Part of a small language model's weights.
Architecture: no biases in attention or MLP, tied embeddings.
Each number is 128 + 32 x the weight over its row's rms, rounded and kept within 0 to 255. Layers, rows and columns count from 0. Numbers have three digits each. The size before them is the row's rms in percent of the matrix's.

# up: layer 2 MLP up, 256x64, rms 0.141, rows 178-255, columns 0-63
# down: layer 2 MLP down (transposed), 256x64, rms 0.12, rows 178-255, columns 0-63
up178 113:147162160105112124108095137171089090086140171115108168132133165081140158164093149155135119153092141142169156128114159175146085166163100148171173060127187071101109085055136117082115128100145120
down178 104:095130152147133143150147090184131119097066149146147116148147206166080128129118128124101155129138120043127101123115172152163095168061134119125095159114078158103068098150135098157166182109163093
up179 109:094125156118124128101158085118054138095133155105098139079129155184117180139159155183120078126210106108124110071107139085101133141142181114124125126156133146073205139181100146104125085119140121
down179 103:234103129134096143156143108109136135190085135140172135154106116063152163067129097126136141087124105140104111140095151164124139143132125133134050131110180093071082123099199139137156123143102134
up180 109:168176142108077090112043113117126173097101142098126161040125167143089145169154182135183126075104156150136113191107111154129142175153114119124163108118137119116108127185115121087129156100124098
down180 105:173133144155072132122108192124152168168162100150116108150110179097114102223127120100154094118093175107114110148104145135151061168154130190090106126080113119051114130110116152123091111124158121
up181 097:157141169166119083057098116096123084144120183111112180136120141089145108116151174059152121135152076105102162055150181141094167144113098115104117168124164154103170105096097188135104139132109144
down181 080:100157135166208105191156131141245150138150071158120099158118138123137106048112104117103112068123109133124162129140136114114134140094122111102111141089093157165129144137084137121115088099175146
up182 103:115063076166115121100118135125109117128143118122095122135209137147078108140077142101114150144179056153194134071119131136106133155161146143114132175158117075094187166118109158146150079177115103
down182 093:151173127192172167139130125076134141114108124090131123109170158174085154092197114169091097127113130100134108078130164129153158142157086172071166145094104100105161096154126137126087119101115042
up183 098:120179079081107106115099095157088039068101135158161189090153180114117139165134107164139128145177094123118125171166134107071119119167144124155148062138144169124122096186133093120125136136127139
down183 084:146121078172167188163107159083146181123116116153067109105131107110140144110068098125103159161142141121125050151155109128148132154134145077097131114165112093116162165149158056157159180143148073
up184 098:165069154088128136117088128170118159109049131113102130138156221118101099139131132162123162111138095114183170072142141100110038124179143091135168112124150132119167154125114156137101114139079116
down184 086:100135120108190138151138091145136128136158111170082149111090113101094128110100110094102145124187124115180156152138182102148113128152128105170112059077153183198129109089180114169085064125147156
up185 103:089115130158089131147113121126109061104144163064172104149113151099125143161132202051172152117167093111163103146119149116060147102128058121133179181145118145129154125126139152155144120067138100
down185 109:143126120090115120141135149203124158131101147173101131115131108134121116111117105142067160130182131157104111068092136137119104154099150141096033144157165154077167136115112082092097195141195171
up186 108:183143125095074147095126151117123120133150095082125142092137152163122147139142142081184118036130092159154163055081172082091129123103153129130123102135185108163147128155187104150095114112165169
down186 108:130145123136130200127101155125100073112122125122112154115145196120181154132128162125143116084102104100074144072121141129123144187127125140096085113153127135108200188164167128084117096045183122
up187 086:097118114055096068095154120138109130152138177139140156169130163133138123126209147147104136105068096120167105121081118148152106136116191073129118106165106131173167068091125113159180092142173144
down187 090:116141103103103132147173180160121123127070154112051129144128133093154152126177062152099180144109086137137087159137125171098147141140125079097130204062123161121120108199146099110078126117144136
up188 106:148185130104103098076118105102093078073133095120182196072170144123092105138141150083147096139117125133129179130114151079110138099168125156139131146134179160155135144132123059156138106082203138
down188 110:145190111119131111132073067125072138090119125125127144156185134157112130119100119084168156089110169123166182102099144120128132138113166186145196057141093159133179083131068117174116124125121105
up189 103:153079206172117122152082170156081132131087095127123162146141152117089165184110126075178137032143116132109126124113156123089153113068132140146134149153131116175110119143108138157092122082066129
down189 094:085170082108103149127148136100110152131112177125100145106055133162095069106143155127091145173109088124200116123114139117150065161163114123158190120082145139187087118138112127145134105185150188
up190 102:194144114098091130111089148117140157114133120122157108099116157130079093139109157082144088105124116148112161101113153147109103184158085104040137059172126152166182162151137170095096182142077115
down190 096:107103145076193160144135173130083136084150163159121121095119114134108113134099163138079120125158100139116148136142045131165136131142176144093111140164114060140097133129146081155230159098095095
up191 090:136136069144104080076129042072145200142144187123142127117113127109071163122140177147133147094143119142147152119136161105128155158101189125105104109166136144185130098132050107131082155118139130
down191 086:094147147113155114171189151162142111116136060144110054144114050168177081182065125097101132137127089168185111146130099140100123153137094126125089118102113157119148126099134169113165138165174108
up192 099:118178097109105056130093093149108121076109197122152144140125130061137133158183156112153131122066082102189121193125109164086166110132138102108135128135181154056153107124131138110106156127158132
down192 103:127081175134089116106095068108161129126174154076090159136129134125164076152161085090149166097135119084141155093147141157080176181108119143087139158102102148058151189113155119147137190135134118
up193 102:127117111120085140059135170085119162070097154077133114099129162140141166143105153084173082147172046151133169138087149166122100167078130176088162154145149108132099115170123152147157116121102081
down193 096:102135158142119124153034136101134103136097149149154133113124150159127101110128062134099060137160165119152070166149142171121191135140150091104177071142146130207118081104178122143094130107128097
up194 096:122141142125091089117121135135109096119116203135165139120209110189112167155124137152130124116143132135164131122145117089170128110180150161074143129119163114139111089069120099096092163040069187
down194 086:152125097123144180071106142176075110119102123215124160145105167115131126109181124090110118134188167203122147116090126123141145141115195131126076105067132116125108125136168169135153098108088083
up195 097:145108107100118136113116166132120129141120124105171163054100149125105212144154167150131123077125138185183106126129159159093159165135082124121131143177180126125111063155120083108062131053125131
down195 098:114188193153095163204132145062112151128116125108135121156089115116117080105088141140096091144141115117153065132133103165102143119196102152141135137132150100128158154127080031104150112176136129
up196 092:079182169096102097115114154173154062150111088101167183165148153101091120114102132167141158119106128087157100094132137122080132126141111084118166152180129169132137133124139085119123184152059056
down196 088:074146110146183150083165104102144169180109183123103130091155111178163165137091030084106151160111083101123159110127173118097094131152150068159135116138151164103129096143131131094175121122144103
up197 097:156142123144111093090146160139138109107103158107112135149147156087050131109116157115142170141189116201170116148064152195086157159090123137109114189144135091120177142114088157116126109095056123
down197 096:078112125188148177194118160135181082126088110149140097117155181113165164110161141098150060142174122069150123175130156157110111145113152113087106113103088113105121140156111075161134153135060113
up198 098:068106164120110103087149126145144100114085141109131160103131166091061103146144152135118115154121145150125168084202100201118107161151145070109166036128162107102167183100113155122113144118122125
down198 094:116087074144155093130111102094161089103133204159090106102139087149120160103139075180126134157099120099121127102151187161118096156120138109115160211089113072123156125124167189150164122154139087
up199 100:108108101130085027123128143129130147124152132109140119112154095088136139111167143104155147126150050156129104108139207163136060119158179147096150151144174143114130202099114121079126140146119069
down199 103:115150152125124200096054095101150143155095123125156113126152183195128144113141100137122094105081158139111090161142105116152142134138122074217109114100089132131174084145157139142123063115092183
up200 092:170168134111098079052154130079101102140146106110161195116177122173056125168099094178113149137120099077144151116147085109153164159161179129147098123155087131144116131098140115142123084152100079
down200 099:165120176136107110119214092117133141148086124165120110166076161076075111124182105141070150122121115109169111125155150107126171152120155156077116105148140114171132089152168081156066096154077114
up201 099:136148066138092082107158131157100094071108112127111172139189170069169192158122132098110063114137092156126142150068126094108147192155091137145136157152161160094138106162128078112105148134098135
down201 096:143100110119217172110059156108169173168106137153104116175092084106086106136203106092115144119142095100142084127101089127162110130105170134152175108137106154140095150114121113127203172118111126
up202 104:155129153079090140080126113152143148125108171110106116107192215121153098169150119174152138127130094077156114098153152161148069106196137092131120105158144138061161129087124135099138079083118167
down202 105:116134107152078113140146047135120170130167139094077113177112125065167194177111132142121163105149162146146078136084147117149079121156121158128096109133174161175134103109130190085138071134096135
up203 091:189182188103102106111152172121147072112089129104164185105147095122130168160134146089172118105086107076106189121113088089125124108181145151134134042129145128107150150160155141122168142087143122
down203 092:131150056168159091112157098199120123085183154110100132147112092122120134154113149142136099118098130123187177102094114082169131131164125169142134155085074159114172109057136146099150118181080098
up204 097:123164131093078055119104137115097107093099146120147151154120156164108101153167131115172078119241095140094138155132110070174131110144085158103137154102115133174162086126103144136174110133179128
down204 087:066119170127141127183101107138119154120184128154183067104149104113178087153117158121143087097124143113061188113155077140218096130120145109151145139133050103144097119141130125112134139153109160
up205 062:182116140086089066111139150113101093125117131057116142141169157138069135110166144136159143109133145102143118071136103139120142130128124104066179089189138104165162135168058138123179096173080159
down205 113:129158131112059116102130164129054110138092126077159180114160174135091127169142184165171160108171106122147115097117099146114094095156134112068151115221163096157167130123120124104131089128099146
up206 100:112187099090108104108125130063120088150090138124117105119209132179114153157165129170153183084100075100159126174126161127077143125185092123114163146157150147128137158113106137083089079083101129
down206 096:082097146168104092193157177094117160103142102063115160160122158124143148064117146124163113111109151170118170109167103101124054067102190158100136108139163123099144093143150116075166143150127136
up207 089:158155109127119102117050127140130098111178139056081108170128185099144123146089142071189073125169124204144158136130133132161140150103164146104112144190131099077140137158093122093138093112113119
down207 104:200161135077147119139163140131130100120071111151144146133135164099116101149155151179150115068139125129197138083076121132150096072136146110067125203097130102172153143087154144164084084122104126
up208 097:150159160083121043132080192193078084166112129139109119089133111135111135124168141109167113065176133122142119123122142099119161104130167139098150105143179108142174153150112064086133136148190132
down208 089:171162138152079156147122190118121095151146042133090144155155127110048084126086103153122142076125109144179127120159117097138088142134164144086127109069087116149140132119159147154103158156178185
up209 099:111129151158093107124178217179111106155101109098137122056137125129125113165138198115120120084118120121122136063090170076138101091183181137159183077132152132103126124146168097127141106101114148
down209 101:079116121161160146099154187151143103079161124166125094102127076126132105154179120127068145107122122123093063116131197084107115157140163116146155119161130104121145093087159143168126131088230134
up210 096:154149174100093145063088120124124130110087089094117175151163139088140113143143153117137079111085144168114194062081183198107115159174124124153129130107150084135179137163118175152136094153140106
down210 093:119087102087097124177197158138170141129162101150108116107089135193124130106170165106121128109129183145140139098148155131121152210127155137095172063096110135096134097164090101079083081132098162
up211 102:112129087159094115104110131131109121108146204110118191148174156093120152196157111118115098096129070093126113151155151135131098176101146111095181105140148051140158161192110150083085085143128159
down211 118:191143112179127164079100141103107139161103159131147161084160147130132086141140093089158102117179110116089063147146102171147165159161130055111149158128151079108139110122167141159108063061142118
up212 093:100163115126129111146115090106097097113118141152176188071115126113120238154149149132121139167095124139106104099161065127166156161120091135138134108188085170146128151110125121062084096137085089
down212 091:138148115099104132126130088122166137141103138165131039146140138161159180104037104170070136127126104172118122117165168128144135087128110123211100180147124112110127159111127111063121073142157102
up213 095:151072140112083132143112137119082137137055143095066122191138226161155126128100146080134116132176102162127153113133123154125154167123071123169217180128112112126129119127113138096146139145106128
down213 097:079148118175179124133153104143088092118146120177158139157107097127189143082122123069191211107123170130107127108112158115076123134134132136132042116174151145140058137130140141113089102112157126
up214 095:148123087110119080111135181162084156140101082103130151110153171039073086132159155085107180127152160176129149109110178113143123123127202101164095110154144127140111149146134150148139052097110114
down214 089:124149185101194111115134175127108131100190085102155122094108084123119156123125115167152079139187191129083093111088132113177108152092137180112135119169129129091151146098107100159056167117088146
up215 104:139102193119120083095140095092134141155101110116123187105115158131131206132213154132109138103096091159076150135155089143152099164141102112152103085161173137084108121126105178116125128070079172
down215 108:101105095195165144143100098119165130181141113129166066094146125079062119129194126137155138076120092121147094148097092126156098160132120130158211118103158119088134145192095157119079109143138125
up216 099:187147144097110152105134135149132135082092134138189199109158177114105152126150171132111194141117097128147142095178184106144127131146100117126168116133104158098107084093111088096139145047055153
down216 108:104159169155131075122161156165134074107113154127083102152185185146127102062106054084149108126189113172176104152125149114145177156152150075110101116149142106114142133164108100102114107139081164
up217 105:151114153061104077093120160120123108098134143086180180084114122114120206128133113068140184100194135151157119151147092143170146137079087128122162145161134126143123104141149100131043144133088152
down217 095:070055169127087172155127120057136109176093180136122130205100145086170146126112114159081122132061113139147122126136126153142109107205165095122107109094116171148127101117144135108166145110098113
up218 092:113076146106111106118180091182109120112123052098161131121191186108088185189081110165150116134146126128078139108089116125087152125103144175107134135155135151095128202172145099122161149103110115
down218 078:148163132108128192144140067091157175113163150152109088161113072117164095088130127144057086154063106137128134167157144102099109102165163126191097095132161186129149095147120068124120129114160117
up219 107:176082142165084117138181114165119100064110137080184157068114124134112122103147173107187104123129105125165102129110112163113135128127109173133087167141118082114120192143139135063134060099176118
down219 102:099107126163092141122093166194182065113150139157109122116117128166168170139134098044147115092140163139138134107138151092137094112169144166156066137121143100116068093067149125144139178183098136
up220 091:089095109120091086124136105172085110163165117101173146120120144131116122197150088126158100149136128072177113133135105113044112156084189126060117187135149092158183104155160158134124133127153159
down220 096:175160117132156108119162178174182112120109178176101131175140185135136120111143069161097116100112127142140162111075163087122140084096120122153108074102133160076112095091115121119218120134130076
up221 100:085134128127117142091096200132133081121140122068165186137116141051123180126141154108170131142169102126182088098182138127119169091129106172088135118137157132194120062134082147117103108095116127
down221 108:107041129122066120102129129085143109123132116125157107157095108111188101200152173119110154156149099108123121100136191140078144102169106182158132155129178122202148116101151116085122140071106113
up222 107:118138126151089052128120105138135127155031132113187139101130130124070153136149139093166147107118145149111091165121180189109104150094090088094139120163128093138171162159106109080156114189175141
down222 104:122071090152084161175048102132202132126130125136129133143155137129185164138071153139111112166172111104094073139131099145119208121159125110128093115153132182132127097071107160130097147121094163
up223 102:135122149114097124055135075140112149090125168122129127140136131097023147108175133147218152112100123147136126098109121164154073141118168108102168112132130040132117136162179155137098163137141125
down223 096:135082116146199158164104126110152079163122087104087139084088122125182170135094196139119188116128117048159125089124122132071140184170093136110106101112128106158135156154136190143113117123132144
up224 102:168076174123138145110052131090122113119137133077098145148108163136050117118134192140187145092135127088153135156168128087105110135149116124146156148185130145080091138181100165079162083153119094
down224 094:116139123103132120130086140157182205140107139131115168101105136095075146164122108112145126129144087144060134129071196135113150117116092077101131220114145175102165132161074125139142124172079134
up225 104:103144091150115082087135143140078096133132128105125156128178155089121140118103133115107113140160135156118114059156081141178151179161162101171152111156171077084122129083079098088187147141119215
down225 096:148127107129167166117151109159131091106143150178155152111076146087087077085152112081102121141091103140114122104114185120179148145145156167189115186144131111177091118049101079115170093151138161
up226 094:148197149060084145077115128085089140079102128154133210159151121099110182134150128080152097084132146159094154119133160206146127190117098119120084161138132140146121101106098101125108129119122167
down226 098:127125067143157104180143148128091086123129147091129164152140190117101107197113114189152092191083128096158182124135140115148126162126127078070149141127142136152160133111108106048090130160083097
up227 097:128088189111124096165125154150073088142134129127151150144141170129051179170136094133182092101184057111163122083134100132122135128199103171119115064131108104118175138139121132111171109135138161
down227 133:155099132175054142149085136140077076113143131133142102078105106102072142144179092145160127092181129141199117136170055078097116127164121154090155128128169110154150155143155163111147101128121176
up228 104:132133120120137156107062142097060124170106097140106208129174196082132121108109167167111094153187133168132132131139113104174132103154121086086092098145137121130202109139083108096094102151160106
down228 101:141138154147122148097161146125179134162082124183085095086109101072143123143081142070129180191143103110137113118087131190140188088091096166137080121111152128154098088101133103154198145106140133
up229 102:180192159064078133117115153098135139176115131135190164125102153134097134098150150110176107135107064136100110137138129119176061111124140121113149058122175173130145095106148137123122060095077146
down229 101:155152154125131086135140136113158121115155081081101120127077204144133143099138043147141128112138085091053156089156161117204141132106129089114101137105145130118151179142101136157175145154099060
up230 101:107140119107109101138096161142135092096114125110177172084156140069125186098113140092144133129090108187126124076132177192079140158128164170139097140166094105119142212186121127126091096102118088
down230 103:143117158111123150160139107151186123067136130164145103201120088195084114125167169131161134116173084154105110138191079172135128148098127094067173118106108142129101122067107124081078123143114148
up231 106:138150173094119068084043107170100115129110190134107132171102135114077083151119143136150125050164080166134161150152182120115097165113162105114183151127154138140114163108097162090159120140130107
down231 094:110136149126109111142101147129051135131198164170116152109131141167132154048160072136186128122172124097177125144151155133131154100150124115096153133058109125059104150087151137098083107184101119
up232 006:087125127049107106093126121132104102083128108111107098103107091104103114078113098112096067074121102134096122141131088090081116098092097092110067118115123095106078105101098078122116069104066091
down232 003:145103105112170073140089078148111094187126184162079115156158125143094128180102133073157091117125138115117142120073189145189146139130139127106125076158130155077139123153138079157129158196163147
up233 102:156122126158095124095171139107076131102115113068139138111151121160113095222126173134097126102207134097088198117139141126099130167139132117081137181146129100143164163092048120099141117128147098
down233 107:140192106135107076103183100159139086092096110091118161140146131112099121136133118193165114120117170098107136119124143166108173189200087123130190124135088126102094144137153123066170062099136142
up234 094:148128133093089127137177149090088115085132160125154213101149186141133170157130103059095155098153103084142166096169116141092098191131071127110135158142149085136136135164102135107116114137064170
down234 106:138172115136115153087150146102067131145125203088120155123189165135188165107104175137163046172160134046081097155140101119098137120150168106107122096144105078127145118145129135121134105113089124
up235 100:159122132109104098158112148113045110160148151064087214113144167143153087146120195136139151149140116111213119094121099101132118108123079179180147113158119092095121118149130135092129102108163099
down235 103:115208151185119127130112171133184146091153097135110164157140125119144126171073114145104106105081091163135127077105088152138162119157154108119135067151068130130121172117071169122206110115144091
up236 091:141193116122122076049132072152145090087090209137105107125166145115064163121111160128139090147169089136130143128090140096125136108134162137096134195140123161184161098144123102088132121149158169
down236 090:122083176148156151198158144137103088152183093071153103144115051184163139134150134137114121091137092099165096092162174160149111088128112070110122080144124112152113162161097116082128104118176141
up237 118:174162125086114085105118169137088096144082090105124170149125159085116153141137157081138084112189122176109127098134107146155133198116077140117150150162172117109129115172040154060148103133122130
down237 132:139142130168144145186133205170105054102111155137116111149118167101091125148094131119143077151134116109163157124147141138091130185138143102107148123056128143129142118172084164048067102100124178
up238 092:124157069111080075099143195097166094115091137114126106168138142081056131126125230155131173138079087138146138112122133104120131137100142133116170077144148139172102161190145099123141158117126119
down238 090:099150163117143116106099115115089138151151150172190072118152084096154146115136150163178130083036104161150162104128144119119164097160088151133187156116106132094089164099161088184102125076131110
up239 121:183137131086103097082152139107120159132046097100182131168173171106121119186182115121126165135134094121099154164144176100068127137128166104128102150165158144125146145063148140107141123109052108
down239 115:168079085083123128172104177103170123140124160197111131174146135106151142169152126136103048091117150108171177145088169154116152090129145083116116124115079139134115101097175127103048152161129132
up240 094:169096118172077109130134105110105064138137123043107129137151121100119098131162167142140129109149154111146136179128182116104114070083157093189166162169089127138150151193106109151105060154145105
down240 092:109106131100203147127143153073123150144231148126132158111134140133153083136142053177158131117133098098133121137141115136135110161219119168116146140102103106101118081115116101109129087137065176
up241 092:106094117149094133119103142124104138160097110131180140155184118178096098130114128137181076143172153081114120123128101109084152185144102095084195167147175073106139164102097160074106167089079125
down241 083:156147111070099150172159190102142111107177131131104134205088114151183113161146096123152084113080082129112116143139144132130172147075154081138058098109116155202109146135115095095131126157163112
up242 100:166151092059120077131112136154088123062106129150125179122135179099118110105132149083204159141094069103170111154119174108095125110133069119151139128177139184097135122109161119142136150066089128
down242 101:158166076117154109092164151107125104175189171152100189122145085039114119162109130082116150179116088099136133115153117132159125153104139118176120054118115163112151167144147133133141137058099158
up243 086:172161128043117137096140098150105126106119147121136170090120105152098128135196139162164195139080119078123153115146092132116142167173080143120132114152195160074100099103181095094164125098142164
down243 077:131172125161144142120158139141201105108126110091164151142137160106101106122115123119102125067104189097142169106054070166152152144118166083116104139192092118150124169107131197104143055126109110
up244 094:091134116101093121088106157165077129156173122075131153123102121108157176130083124141163121153112097149148118093091108099100116094142191159175130150155205046132116178153119100092147148162181099
down244 096:157143134197118177145147085112156105184105145143077109123172177139186153145136108106087047145121092111105180129135122167158124188106073121144090079138136125123090087128082116151098153094120131
up245 108:200118199106121136109124136118102166093114098131160141091176138126149085178119138113156181071157168099129155114114150123046118150152139099100094121169169131119145186148107141095119062118086089
down245 105:143095203083157069095122147159140124131081137132139126068137124078141148143142165136110171136087158092173125175142131123139152204096105141173078107127068112094129121128154161134152122174131056
up246 094:117110180082088121099123104161125110168176124015131157143089131098155129182150128118156147090155114159202137109177140146094103083152143132140167133160121148145107063162122128128083125147113089
down246 086:173137089184122124143144132116153138164146149183142154129181161162145107076070147124102087109099154136083060156126092100142146159127109048167108144077117066100147101128165093157162158123092134
up247 107:138086119134103122095139122105127069104075149142157173092163114097104170119123129152170144102197082169178135112147107151081151189199147135101125176122191121134123112094131086139136120136052106
down247 116:111169089156188115093171147121131176093128094155118160132194140104081126162144079168130155108113131162119108131105112100144147103120088092148078151068160047158086175177120119159090144110097115
up248 101:174143112104106105123114124073093079180090142117215172145159147092128187135152116147183137119113067123138122141109128140054146137129091112146132088138142185077125100137099106070179128158149133
down248 104:097121143129123069087167104151143112121147109081144158143134108199091140142143161165144126134130129180106156088115081138129207097061127087090155139071170143094106098127210143116125167111156113
up249 098:153110160094117121144073154180111132096084134140073171086121173161114150091118136117228067096164100128162121099162129137129118119148170150129118092140114081156181121138125115093113127123113215
down249 104:104085144149148129147062118111117169150121152088120168038142163138105141113095178100139113151159197089152076113143073173094127149084152121177146118148109147140137127166116088141099067167148157
up250 113:145171105118082130113133129191125097132106136058178143146209152098147126190160123132123168104078092132179090159089113144128090128152113141157117108122160087082174150100149100059143098144106152
down250 117:125131120045131180098124144136148144129113107111158156080081166108168136154146169107097137096132195114102130148130117103100114096059127193177079158152146171103114106125101157139074198114148156
up251 101:225080185124115123084156175095145119123134125112155186089112134101088100137153161100125133102141083073131125157132193124128073128112168123089124133102184128125197138107122161139101078095130128
down251 096:095121140165127069221100089125204157103120110098126119181104157140170145090106075157135124167145197142094140122130097120141151141108118121138135137088081107123094121099183126198124092122091114
up252 119:183134171161083124108113176137093105171090152118195148093136121126109158200134152172169132090109069092150106150091138101131080153106136115095102086168128086167133164111134148112070139073155121
down252 137:118132087152125070172154143147151165143118151148150107102174120056116144174099087172142134106117202163168016133106083156110134144087111115136114117109167093138162100139155135094111108163120135
up253 110:154134127041107148114161124102110118079137178140120192135118161149133119159187144179124150151116059131154118071162105110121088139103154163158118116166100125123157090178115117119107070071140070
down253 115:110096130070128128145119128098092101074186165096115158093139137159148111153135159109058121159144167164129109126144134151135083134104160092119167111119136094128215185162114170169100062110176098
up254 101:147110113199116142128091144075099068100130116099123108133176163173096157105170182129142077140159096152079163090173141093117155104172137091163153175146130132070118118176079161130117110131078126
down254 095:087092159166159115166153103119103179139132174137100163116074212111096134096178145119124093147149125146111153109138114093117152159122120106137129133066132145155165138136106080087176035081087131
up255 097:114132137153125119127050117151115121142167196135161115114115136099076138175102139139184140131079112142156103089156140112134073117142164139190127155194114063110106163120088159062128119165081089
down255 092:127143110111170156152135115098112141145108070103139154130143078135154147057109154099133077121077083156082144156099194186086160156073154082130134132144148160094096094106146139142159209132157133